Weights of a small GPT-style language model, trained from scratch on English Wikipedia.
Training: a variant of Adam for these matrices, 6550 steps.
Each number is 128 + 32 x the weight over its row's rms, rounded and kept within 0 to 255. Layers, rows and columns count from 0. The size above them is the row's rms in percent of the matrix's.

# layer 12 attention key, 64x96, rms 0.138, rows 0-63, columns 0-95
size [117 104 102  99  90 110 108  88  89 114  90 145  88 107 105 106 116  92 101  96  83 116 133  87  97  91 107 119 119  96 107  97  96  92 101  83  93  97 107  95  90  91 102  98  99 100  91  91  95  92 101  93  95 103 105  97 100  85  97  93  80 101  89  87]
[[119 117 162 146 132 136 126 108 142 101 119  52 146 145 112 110 100 163 138 134 137 113  99 129  85 155 113 129 140 138 131 147 163  75  93 113 108  93 167  93  97 154 128 116  92 102 110 121 143  71 136 166 106  91 142 214 173 124 124 146 116 158 104 112  95 154 163  96 183 182 131 141 158 135 194 100  87 131 133 150 109 158 137 120 141 102  18 103 148  90  76 173 128 168 199 169]
 [123 116 118 112  80 146 116 148 182 143 161 130 110  94 133  95 169  68  78 190 198 127 127 105 187 145  86 111 163 140 122 153 155 176  77 121 136 118 141 188 127 115 104 182  96 181 124  97 133 177 137 121 129  96 150 109 122 171  55 162 120  76  61  90 115 166 124 131 120  96 111  98 119 120 112 204 158 123 115 104 111  90 171 154  95  99 151 124 133 148 128 125 113  88  81 126]
 [110 175  87 113 136 136 121  92 182 129 167 102 148 150  73  31 183  43 110 161 126 140 133 122 161 150 105 143 154 158  91 109 137 154 100 179 144 126 175 188 120 129 122 154 106 141 103 120 146 108 104 137 119 141 140 196  54  92  83 149 147 173 121 114 141 130 103 168 110 133 147 102 158 103  86  93 153 136  93  79 117 147 160 144 116 197 147 110 101 134  95 132 149 145  73 150]
 [133 115  85 144 130  60  85 100 129 131 148 162 103  94 160 149 133 160 107 170 119 206 128 176 126 128 196 148 169 167 118 119 115  69 110 131  53 150 140 207 114 120 140 154 154 178 131 112 132 141 101  90 122 127 123  63 149 115 111 153 158  37 113 158 158 129 129 108 159 150  69 121 122 145 104 136  81 132 125 140 163 199 151 133  77 111 155  93 117  96  95 150 130 146 140 137]
 [124 127 146  71 138 123  82  62  45 119 156  93  91 102 161 125 130 134 120 187 160 142  90 115 128 144 151 100 107 128 145 122 119 187 112 107  53 173 140 178 138 123 109 134 125 158 166 105 150 178 182  97 122 140 105 144 182 118 129 171 127 122 129  81  85 135 154 118 122  94  32 152 135 120 173 168 120 137 152 162 119  95 102  97 129 113 148 107 144 121 148 177 167 153 195 163]
 [ 76 168 119 152 118 110 140 112 117 180 150 112  85 125  91  98 116 152  80 152 112 130 200 104 153 164  90 144 167 134 134  97 114 173 113  97 177 114 174 131 150  96 105 150 149 183  88  57 122 178 147  97 151  91 182  97 120  93  46 119 125 135  69  94  93 121 125 112 125 134 105 132 163  78 100  84 155 113 123 108 163 141 144 114 113 131 167 176 151 138 189 100 173  95 119 171]
 [164  84 126 144 120 137 157 161 152  76 113 208 139 126 143 131 134  96 127  98 158 104 123  74 118  64  91 121 115 123 129 123 158 139 149 101 160 140 119  79 191 146 150 126 159 120  97 169  92  97 114 107 145  66 131 150 152 160 116  35 128 114  44 133 136 156 118  93 155 130 166 114 121 192 146 155  97 159 141 184 113 100 176 154 151  70  89 141 141  95 143 118  91 140 180 148]
 [ 80 191 110  77 152  93 140 168 112 166 121  87 129 127 104 121 204 160 171 120 120  95 116 130  94 123 115  82 175 159 143 146 112 150  97 164 146 118 212 152 112 156  61 131 112 134 136  98 126 108 176  91 120  68 122 201 168 148 152 148 163 165 138  98  98 173 129 137  99 121 137 114 147 177 116  79 119 141 156 118 167 189 174 100 136 120  89  70 128 139 145 119 168 138 154 141]
 [101 157 135  94 166  87 112 134 102 166 132  88 110 112 117 110 132 158 187 135 160  72  90 145  90  95 137  79 150 142 146 160 119 120  95 147 121 110 203 157  91 159  65 151 128 134 136 137 126 113 165  93  68  84 132 230 158 145 132 173 149 183 142  81 107 189 143 124  99 146 129 133 137 136 116 103 110 147 155 147 184 163 161 121 138  99  63  82 159 116 129 146 170 149 146 166]
 [201 128 158 100 104 195 119 127 198 103  96  94  94  95 149 155 112 102 101 145 127 190 136 102 169  80 149 140  94 129 122  96 155 122 146 107  83 117 111 114 137 111 135 110 179  96 147 165  84 118 130 164 159 158 177  76 149 101  94 101 132 138 130 124 146  87 119 136  95 109 183 164 115 133 196  84 161 155  90 103  93  77 136 152 124 164 196 170 112 150  66 105 124 108  87 126]
 [190  82 139 152 103 160  96 109 142  79 118 113 114  87 156 134  94  94  32 126 130 133 155 133 161 141 142 159  88 138 117 111 177 134 150 124 118 139 113 107 146 143 227 108 135 104 106 125 170 160 115 178 145 172 128  87 124 158  87 127 123 110  86 140 165  97 135 135 145 145 125 122 101  62 123 204 145 138 104  99  59  88 117 147 106 109 117 201 126 142  84 146  76 103  91 112]
 [105 139 121 140 180 129  88  90 100  87 143  95 126 100 106 141 157 107 140  78  91 109 150 137 130 162 134  91  95 190 103 138 129 144 107 132 190 177 173 119  99 180 146 120 118 102 188 119 203  78 124 153 113  99  74 170 135 169 155 125 144 175  80 151 127 129 157 122 157 161 155  71  90  70 114 150 129 147 169 123 108 110 140 105 122 135  60 110 111 108  93 149 126 193 195 105]
 [141 103 138 167  93 178 171 133 163 139 107 153 106  81 150 141 113 141  86 113 104 176 163 130 134 130 130 174 118 103 114  91 118 112 152 100 118 141  66  79 157 135 193 126 159 113  93 147  96 144  93 143 145 187 106  54  80  95 107  93 107  77 169 163 157  98 122 151 145 157 154 152 124  84 117 142 153 119  82 105  84 104  87 162 102 142 216 179 124 135 144 103  70  94 105 100]
 [121 155 130 105 156 104  77 121  65 130  98  92 130 122 123 114 167 178 199 105 113  53  61 178 110 105 113  80 133 140 160 149 116 109 112 146 151 135 160 151  95 129  75 110 109 101 154 130 153 123 167  98 119 105 103 189 174 154 151 142 144 162 145 127  82 163 146 132 116 116 107 110 121 165 150 125 112 132 183 180 173 144 142 109 185 108  26  86 186 135 112 132 158 133 154 129]
 [100 106 125 155 110 148 169 175 141  89 123 100 192 150 124 200  94  69 135  71 129 156 139  86 109 207 120 148 114 113 109 104 150  91 129 135  71 100  97 101 115 157 156 156 146  61  91 145 132  97 114 157 181 141  73 166  86 160 180 132 130  85 172 156 147 118 139 134 156 134 151 116 134 167 169 122  95 100 107 122  78 164 130 168 121 148 103 119 122 153  60 129  98 100 177 104]
 [ 93 115 104 112 155 105 170 123 112 149 128 130 150 162  91 163 110 136 162 163 117 131 128  65 148 123 113 166 133 118 107 124  76 142 103 113 197 113 196  99 193 131 111 168 140 169 116 122  20 139 118 128 154 118 126 157 128 117 123 115 120 137 143  72 113 155 108 148 117 107 154 120 172 119  84  71 132 153 170 108 125 111 158 131 137 128 225 177  86 129 224 107 152 150 138 138]
 [141  99 109 147 137 107 112 117  82 147 188 171 116 131 161  94 104 162 100 228 173 162 126 176 121  70 163 182 142 132 113 200 107 146 114 124  32 112 118 163  83 122 106 136 142 185 123 103 127 108 130 117  89 105 171  83 144 113  98 176 130 114 111  90 177 133 129 124 121 156 100 149 121 150  96 145 125 123 136 171 137 141 136 113 121 144 149  93  81  92  97 189 156 159 147 178]
 [145 125 180 161  84 165 137 166 171 129 123 146 109 118 138 169 119 108  52 129 110 137 187 103 179 150 112 174 114 122  96  85 139 150 151 110 157 103 101 107 154  88 174 100 139 169 123 102 156 160 145 138 154 129 175  55  72  86  87 156 108 105 126 141 136  80 125 138 131 136 111 156 107  89 130 167 182  95 136 105 113 139 109 120  95 160 170 180 141 150 141 105 127  71  22 113]
 [ 95 127 106 104 133 106  89 143  83 162  90 151 107  99 169 167 172  85 109 169 134 122 101 114 126  85 193  99 118 128 152 160 159 162 127 163  65 159 129 152 155 191 157 140 142 134 145 168 122 183 145  99 109 154  89  97 164 138 149 107 157 130 149 122 144 130 113 119  41  89 160 101 120 118  34 201  91 155 139 169  72  82 147 153 128 125 177 139 107 134 163 124 111 127 106 127]
 [111 135 113 159 174  71 133 145  91 145 143 179 169 179  77  84 129 114 125 165 140 122 128 123  79 108 101 118 134 114 152 181 121 146  99 129 102 140 182 126 158 104 114 159 134 162  84 101 156  92  85  93 129 107 158 186 162 151 144 114 172 155  83  99 106 159 101  96 127  96  57 138 158 186 117 116  92  91 175 185 132 118 123  88 160 127  85 103 187 111 148 166 176 141 141 193]
 [ 92  82 124 133 111 146 109 101 129 124 107  78 128 120 154 186  93  90 162 138 147 106 104 117 113 151 169 191  93 112 140 109 144  73  92  92 119 141  77  92 122 134 149 141 106 137 100 154  58 144 105 114 150 156 121 130 126 161 102 153  91 122 111 156 211 127 167 130 179  60 172  88 162  95 146 147 137 147 131  64 114  96 188 152 171 104 158 181  97  72 164  79 106 108 149 124]
 [100  98 128 121 115 137 184 121 129 165 122 202  97 141 139 131 133 140  96 178 208 136 117 161 109 114 154  60 124 122 156 185 133 156  61 125  90 150 134 165 148 175 147 144 101 138 159 129 143 123 138 119  99 106 111 102 119 170 136 182 127  73 130  82 158 206 154 139 107 117  88 162 101 138 125 210 106  87 104 136 102  96  99 155 120  75 134  68 113 179 126 157  95 115 122  92]
 [149 139  88 139 124 110  91 106 111  96 189 161 148 123 127  68 142  85 124 151 203 116 126 135 159 147 120  98 127 162 134 159 114 178 108 147 151 185 159 165  93 103  92 148  56 176 101  99 204 114 126 122 131  86 106 130 118 162  91 159 113 113  59 142 144 110 174  85 170 122 103 117  86 106 147 167 180  98 116 158 174  84  95 106 106 130  95  97  94 125 115 174 129 170 173 123]
 [125 152 197 166 123 148 151 138 139 111 135 133 123 112 141 187 102 144 112 134 112  87 157  94 159 123  63 106 112 139 112 131 130 103 126  97 170  70  85 133 105  88 127 101  58 115 173  93 144 112 198 112 122  74 157 149 120 181  68 227 105 146  92 120  99 117 118 113 151 122 116 132 107  91 191 113 101 114 145 134 158 133 144 132 108  92  54 157 132 166 116 128 139 164  61 112]
 [ 97 152  74 136 116 103 129 187  92 116 168 162 216 159 124  63 146  87 126 128 208 162 127  88 139 129 119 135 158  84 112 125 120 157 118 181 116 137 160 118 163  99  76 130  76 182 102 118 120 126 121  90 153  54 119 160 153 116 142 123 103 117 124 123 119  80 127 108 121 132  84 125 144 164 123 106 165 123 126 133 183 182 125 136  86 188 135  61 154  98 164 130 169 112 173 147]
 [126 115 164 113  77 167 109  94 151 102 132  30 159 119 112 151  76 132 105 158 151  58  74 158 165 128 161 134 142 140 116 117 174 124 154  77 103 118 107  89 135 158 131 118  51 120 155  84 142 139 145 159 115  73 140  92 210 123  65 140 112 147  86 119 100 167 164  98 167 123 113 145 145 111 183 131 126 124 130 139 112 141 157 141 151  71  79 173 136 114 105 123 105  95 112 171]
 [165 124 143 154 130 135  96 124  88  84  95 114 120  98 121 146 138 163 155 107  64 144  88 136 122 102 158 196  86 129  99 137 123  82 169 138 185  70  77  85  65  98 173  94 113  90 205 154 115 102 137 173 147 167 106  77 192 142 143 115 115 136 179 162 148 102 101 159 112  85 112 118  96 105 137  76 107 118 128 109 132 142 141 118 127 152 175 162 129 134 150 111 138 152  71  66]
 [199 107 113 147 128 130 108 155 121 156 110 161  95 122 150 140 100 155 123 116 112 103 179 109 140  66  92 180 120  80 145 105  80  67 168 102 151 119 101 142 194 112 119 129 162 161  46 166  60 155 111 102 131 141 177 124 113  71 104 136 118 126 149 141 136  86 105 120 142 150 209 104 155 101 140 104 143 141 124 136 147  86 104 159 145  93 187 192 106 107 173  73 130 131 129 144]
 [127 141 108 135 106 137 108 147 121  14 186 117 180  90 144  91 124  70  79 162 172 153  93 109 133 146 158 146 162 159  87 138 170 224 149 193 139 124 109 126  87  97 119 122 104 132 166 114 141 153 157 181 137  76 102  85 151 162  86 131  76 129 125 134  79  94 160 127  88 124 103  80 111 125 127 116 104 129 139 126 132 123 157 125  73 148 132 101 123 135 158 181 149 136 148 110]
 [ 98  99 144  94 124 175 149  55 136 140 137 108 139 141 119  83  49 166 173 154 191 191 101 113 139 152 105 137 174 110 132  60 107 140  99  98  87 182 103 126 125 110  91 176 122 131  99 140  57 127  93 141 121 147 121 135 100 117 132 153 127 130 139  99  96 135 153 159 180 103 111 160 139 103 218 110 169 133  72 107 119 103  61 129 138 137 147 105 137 110 113 139 142 148 200 131]
 [124 125 156 121  74 157 168 133 143 130 114 169 145 164 141 118 110  71 143 135 152 159 143 102 140 123  88 141 107  37 120  88 114 157 125 115 155 133  61  93 225 126 132 139 125 133  92 137  65 145 118 127 158 174 130  61 130 133 123  70  84  88 118 154 158  97 119 126 137  90 179 159 121 121 123 143 156 161  83 109 102  95 149 171 131 132 217 154 117 123 169  81  78 106 122 130]
 [115  75 136 133 105 136 177 123 159 132 141  97 106 128 141 203  93 118 111 123 131 179 170 136  69 152 153 141 113 160 122 105 142 104 110  96  96 124 151  96 150 196 160 160 146 117  92 116  86  76 107 121 110 106 111 172 115 154 166 152 117 112 123 115 134 148 165 114 173 190 191 150 157  89 130 116 115 172 111  76  52 172 122 182  74 146 115 125  80  94 114 143  90 169 191 159]
 [172 116  40 135 141 166 174 165  97 187  92 146 125 131 165 145 121 114 120  57 125  90 150 141 145 104 155  98 136 132 159 124 123 118  59 128 114 144 120 138  93 135 111  84  77 157  88 181 117  73 114 166 125 119  92 138 115 144 159 112 144 162 141 137  89 127 135  88  78 120 150 160 192 169 180 180 131 111 157 125  85 185 158 124  99  92 126 127 107 138  93 189  78 116 170 105]
 [ 91  73 147 106 177  91 143 128 110 150 130 139 202 170 124  85 125 118 122 156 120 151 103 106 156 177  86 123 122 159 155 143 158  80  98 128 129 137 167 116 146  94 148 129 149 181  48 156 131 131 164 100  91 136 128 194 103 121 158  32 148 147 159 165  89 188  95 129 218 132 117  87 162 126 123  75  82 120 157 112 134  98 105 130 128 165 116 121 103 118 124 116 162  99 132 146]
 [138  94  89 154 107 141 103 111 134  90 148 148 147 136 124 112 109  69  99 131 152 136 126 138 136 136 104 145 189 142 122 143  88 160 119 131 173 138  77 110 113 103 139 101 137 176 126  97 163 107 130 189  87  61 145 133  85 141  44 145 126 126 120 117  78 135 115 110 187 155 125 113 130 198 156 200 192 162 158 145 119 138 149 174 138  82  40 116 114 119 117 146  79 126 193 142]
 [ 73 122 110 142 153 168 199 117 130 100 122  97 150 147 121 162  90 137 142 161 130 201 123  61  90 144  89 128 143 108 179 162 149 144  87  96  91 107 111  97 116 101 155  96 143  83  48 108  37 127  77 137 134  96 133 180 167  97 107 116 127 155 163 159 143 180 131 108 166  95  74 164 143 138 148 136 128 123 110 128 152 127 111 100 114  79 109 160 153 140 112 181  73 145 142 117]
 [122  99 123 131 149 168  83 131  84 117  97  74 121 102 129  91 158 151 122 108 120 178 155 152 118 132 122  80 126 127 129 131 178  83 121 137 193 142 118 100 102 112 186 190 148  76 103 111 128 160 138 123 150 141  85 144  57 164 159  77  95  86 169 127 102 135 115 135 146 158 155  80 141  91  63 129 164 172 128  83 149  98 140 116  74 134 116 195  83 145 146 137 101 193 146  70]
 [158 117 143 149 156 160 120  95 136 152  52  57 150 122  62 135 136 126 151 130  95 127 114 169  67 164 118 151 131 148  70 138 118 122 131 161 102  43 116 121 153 119  94 166 137 133 173  95 171 101 106 197  88 121 192 179 174 149 126  72 141 188 107  77 147 171 123  92 126 128 144 123 111 109 100 129 134 172 164 149 114 138 115 149 101 138 106 149 138 133 104 160 124 204 104 136]
 [174 161 162 129 135 168 122 149 131  87 128 138 156 100 126 120 126 132 148 114 135 130 168  88 110  29  87 149  98 119 129 125 126  75 134 123 153  95  91  86 161  99 100 127  96 113 120  95  87 128  94 134 180  98 165 132 104  95  69 134  54 133 128 163 102  74  76 141 124 133 128 141 121 193 178  51 134  78 120 172 140 107 112 136 158 114 150 202 111 108 121  90 129  97 141 186]
 [136  82  70 113 132 101 145 123 100 124 162 196 169 118 188 125 154 123 131  97 182 108  81  80 144 122 146 143 165 131 151 128 136 182 169 131 137 161 135 164 148 128 139  78 111 156 153 136 147 158 151  90 115 139 143 118 196 136  91 159  91  69 150 145 147 141 149 100  63  87  99 136 101 124  73 172 148  99 129 129 170 160 120 130 116 137 168  68  43 122 187  98  91 100 164 127]
 [120 151  63 126 124 157 138 128 144  76 143 130 156 129 151  96 167  64 104 154  96 127 152 102 152 133  90 123 226 133 140 170 112 156 114 105 192 141 131 195 129 124 125 100  99 158 108 107 143 105 133 108 104  71 111 112  77 157  71 103 126 130 129 166  91 125 102 144 188 109 127 149 125 169 179 166 213 166  87 128 160  78 139 184 142 124  89 106  79 107 139 115 129 127 124 155]
 [124  80 115 104 135  73 133 104 147 143 182 157 132 138  92 110 155 152 137 132 118 116 187 130  60 136 124 137  81 144 131 120  89 120  93 130 107 134 143 168  94 144 118 148 137 127 168 122 187  27 171 211 154  72  88 133 125  96  86 105 160 124 113  89 169 145 128 133 129 147  83 154 190 113  92 187  99 162 194 125 128 138 135 156 139 141  86  76 142 120 112 176 105 144 120 156]
 [103 142 199 119 103 133 143 136 126 137 142 132 170 120 113 126 152 113 137 138 106  78  26 163 104 182 147 113 118 154 140 132  89 198  99  98 128 109 110 128  98 168 117 132 106 138 150 124 177 122 186 164 124 119 177 172 190 164 128 130 141 159 139 132 121 134 163  82 133 110 149 127  91 101  71 160 104 101 143 100 138 119 152 145 154  80  61  42 178 168  91 106 126  92 127  84]
 [ 38 136 179 119 137  88 169 111 121 243 119  82  66 155 147 165  90 189 122  76 125 105 201 124 152 157 184 150  93 124 150  74 115 120 163 112  93 155 149 133 150 120 121 133 147 107 133 149 146 129  95 103 148 178 116 102 119 110 112 176 106 121 167 128 156 101 181 146 151 122 109 165  65 102 102  85 114 166 127 126 124 153 155 148 132 140 117 111 112 133  91 171 113 125 124 128]
 [140 151 204 140 108 111 137 138 104 150  78 122  72 111 181 105 183 139 195 113  98 129 139 166  87 109 161 137 124 133 100 124 122  91 176 146 166 112  70 175 137 134 102 117  91  75 196 156  71 143  61 116 162 177 152  74 150 150 149 161 146 160 129 126 136  97 135 132  96  80 142  76 120  81  80  98  85 169 127 170 121 119 121 111 122 142 169 137  77 131 153 125 104 123 153 151]
 [129 106 147 131 120 104 156 129 141 114  60 117  85 126 174 157 140 106 146 117  98 118 181  67 100  99 118 130 128 123 142  72 137 156 138 127  73 142 146 151 181 180 111 112 189 139 179 120 120  97  73 106 126 111 113 130 179 108  55  66 126 139 134 124  98 121 144 143 151 113 122 135  59 132 150 152 148 180 199 148  80 117 159 172 157 112 116 165  56 107 111  85 151 126 145 192]
 [153  46 111  94 121 141 117 150 132 145  87 183 112 174 197  98 140 115 105 138 113 119 147 112 126 132 145 163 128 133 126 201 149 128 130 112 197 152 181 130  81 105 121 128 103 144  78 191 131  93 107 129  86 136  83  93  97  94 154  98 161 146  78 142 166 179  73  97 113 129 117 126 199 128  98 188 186 128 113 157  91  76  95 111 152 147 156 152 140 155 140 163 106 147 126 148]
 [146 209  77 140  98 134 159 158 174 169 136 114  66  62 137 173 147 150 148 129 123 130 150 169 113 105 163 109 132 113 140 165 146 119 159  77 169 111 112 172 152 159 113 148  77 139 157 141 128 134  68 135 163 105 120  29 124 132  90 153 103 136 104 136 125  96 186  99  90  84 117 148  79 110 108 124 171 177  80 134 111 157 122 172 160 129 139  89 161 129  94 121  99 134  73 153]
 [213 198  68 161 139 115 141 136 122  97 155 100 144 103 106 178  91 143 120 129 157 132 130  89 133  80 103 162 116 121  81  95 131 134 173 164  81 100 118 100 140 117  99  98 165 167 168  90 150  99 104 141 141 110 146 123 150  85 135 169 113 116 108 110 113  69 137 126 136 155 129 145  52 158 188  50 106 127 135  79 132 212 139 149 150  96 133 143 159 100 105 115 126 137 187 141]
 [157 158  84 152 154 119 158 107  93 180 110  77 142 153  73 118 105 192 109 109 117 145 134 151 145 133  98 107  94 114 161 103 178 132  80 149  92 130 150 102 118  73 111 153 134 105  83 120 177 117 120  67 115 203  73 149 129 119 188 149 181 135 167 135 125 151 159 111 169 172 121 162 132 116 167 123 177  75  82  88 156 135  80 114 105 176 119 113 182 143  78 121 163 148 142 103]
 [103  96 120 144 115  82  93 110 115 111 158 162 124 126  97 104 146 124 103 168 147 138 159 124 127 148 181 153 125 126 156 176  97 187 132 142  91 171 132 121 146 153 148  96 113 152 115 159 167 129  86 182  47 104 139 141 167 123 120 118 116  87 145 123  70 185 106 122  62 191  78  83  68 183 109 189 126 127 139 172 105 183 119 114 145  89  95  90 111 153 148 133 102 183 141 169]
 [201  85 155 149 119 169 114 118 172 116 114 106 108 135 105 134  79 121 112 126 170 140 144 108 136 179 118 108 127 135  93  83 133  84 103  76  91  16 104 119 139 163 139 159 158 109 113  64 114  98 140 157 159  87  95 135 113 112 112 138 160 168 131  84 147 136 131 199 181 136 137 138 168 133 155 206 117 139 151 123 138  79 115 127 120 153  70 173 182 134 104 180 123 151 141 117]
 [126 160 179  85 177 114 146 123 141 140 114 121 136 169  92 112 133  90 152 100 118  91 143  84  92 160 138  92 103 171 104 105 121 119 137 174 171 154 194 156 146 155 103 206 111  59 163 167 114 100  95  90 153 184  80 190 120 182 142 102 132 175 131 100  99 107 133 124 102 147 119  94  93  84  80  86  78 105 134 158 107 138 129 152 148 173 126 149 116 180 159  96 179 109 119 122]
 [ 94  91  52 149 133  99 119 146 121  60 201 205 145  98 113 107 147  88 112 158 160 139 186 121  79 148 121 153 188 130 165 176  94 190 145 134 164 200 109 159  72 109 125  94 102 178  96 131 156 118 147 145 115  78 127 110 109 143  91 140 116  85 119 138 108 130 108 133  90 138  98 163  99 149  97 193 167 122 111 141 128 129 137 148 141  93 130  90  81 117 140 129 108 173 136 136]
 [121  97 179 126 136 145 115 106 184 219 153  56 113  65 137 147 112 176 153 134 143  97  95 143 166 166 128  81 152  91 172 119 170  68  73  99  90 102 134 129 157 140 157 161 145 129 128  81 102 186 143  51 116 147 111  76 121 107 156  91 118 116 144 126 160 118 153 118 117 135 141 165  99 123 112 139 118 152  86 132 128 113 148 152  96 179 117 172  90 149  74 172 111 141  82 128]
 [122  39  84  99 113 161 118 119 175 170 187 182 154  83 125 124 114 124 136 171 146 114  95 183 142 139 169  91 163 141 168 159 144 167  87  72 150 123 166 120 119 169 155 164  94 102 154 160 107 140 155 165  64 110 121  90 138 131 133  50 110  95 122 130 122 166 101  98  98 117 158 164 154 121 101 161 133 169 156 137 111 114 159 178 124  77 140 126 125 136 125 144 109 113  41 135]
 [105 107 170 106 135 153 114 112  88 141  95  81 146 163 123  85 173  74 127 108  95 113 121 156 187 143 131 126 124 155 121 141 111 151  85 108 157 151 172 126 118 124 124  88 119 136 120 145 179 177 154 136  61 154 135 196 121 132 159  91 111 127 170 143  52 156 129 133 217 165 189  88  79  81 154 143 152  88 156  99 135 126 130  95 175 146  38 105 142 141 141 101 132 120 141 129]
 [133  95  94 133 111 134  93 102 101 135 139  62  97 120 109 152 140 113 134  87 158 120  81 188 150 153 146 107 115 143  71 113 131 162 133 131 140  93 164 140 102 143 143 131 166 127 176 133 170  73 189 221 130 114 138 158 155 175 135 188 155 149 110 103  88 172 155 132 123 137 161 147 152 100 103 174 132 140 142 110 125 138 137 106  79  80  57  83 148 109 118 173  90 144 170  47]
 [140 170 169 116 116 173 168  68 177 182 172 129 180 125 100  90  63 175 119 141 114 132 141 157  76 157 102 106  56 137  96 162 132 107 153 165  98 117 120 151 132 123 119 167 138  76 148 100 171 108 136 132 102 174 131 177 170 109 139  91 164 140 128  96 113 127  94 102 140 163  79  99 162  98 115 109  90  70 112 104 153 124  59 131 127 161  92 106 193 184 115 139 136 161 122 130]
 [150 131  93 114 135  88 184 145 185 169 186 207 158 118 156 141 119  94 142 102 147 122 166 113 138  86 118 133 151 138 136 196 112 121 153 124 115 177 100 147 140 117  98 118  69 164 149 204 109 112  36 102 140 102 124  60 109  92  68 154 125  64  86 139 155 108 129 125  93  89  83 153 145 109 115 139 158 115 138 144 128 132 125 164 155 118 153  94  88 111 130 159  84 103 105 149]
 [114 168 138 109 160 116 131 132 170 139 160 134  80 111 144 152 155 173 134 131 144 117 166 110 130 101 113 103 177  60 153 160  87  70 137 146 109 140  62 138 155 162 123 147 130 166 112 122 121 144 139 105 191  55 116  78 129 144  76 133  88 130 140 131 168  70 107 140  64 102  90 159  77 180 120 101 108 120 129 152 107 149 133 102  84 188 137  99  66 127  69 128 171 129  68 155]
 [165 131  67 102 110 112 146 160 150  55 228 220 149 131 160 121  96  86 116 139 170 141 132 134 108 140 143 156 125 148 132 176 130  88 160 113 153 169  96 141 112 155 120 127 129 187  87 163 174 140 142 177 142 102 128 127  93 139 110 105 116  87 108 102  62 119 107 117  99 134 102 106 140 128  53 177 136 143 169  90  95 190 126 162 115 138 118  93 151 124 109 103 125  86  94 144]
 [131 144 148 127 144 172 128 169  89 159 136 127 160 135 154  92  74 203 118 160 123 180 119 180  94 153 134  73 135 156 172 136 162  66 129 136 147 111 128  87 141  98 155 143 104 107  89 144 115 184 152 108 131 166 100 106 111 122 196  50 127 132 135 120 103  89  81 123 135 196 110  54 129 131 101  77  76 144 124  79 108 145 118 104 128 118 135 153 190 142 113  77 132 124 139 171]
 [152 135 125 141 115 186 141 119 175 116 133 181  86  86 181 136 109 160 124 159 154 153 125 121 105  98 134 118 129 100 157 159 180 151 188 124 163 103  84 146 128 142 142 149 123 103 109 106  70 150 125  75 148 150 113  36 127  83 115 132  92  78  96 145 151  68  85 146  98 105  75 156 183 112 107 164 124 144  44 152 146  92 111 145 146 114 180 166  92 135 149 169 101 170 123 128]]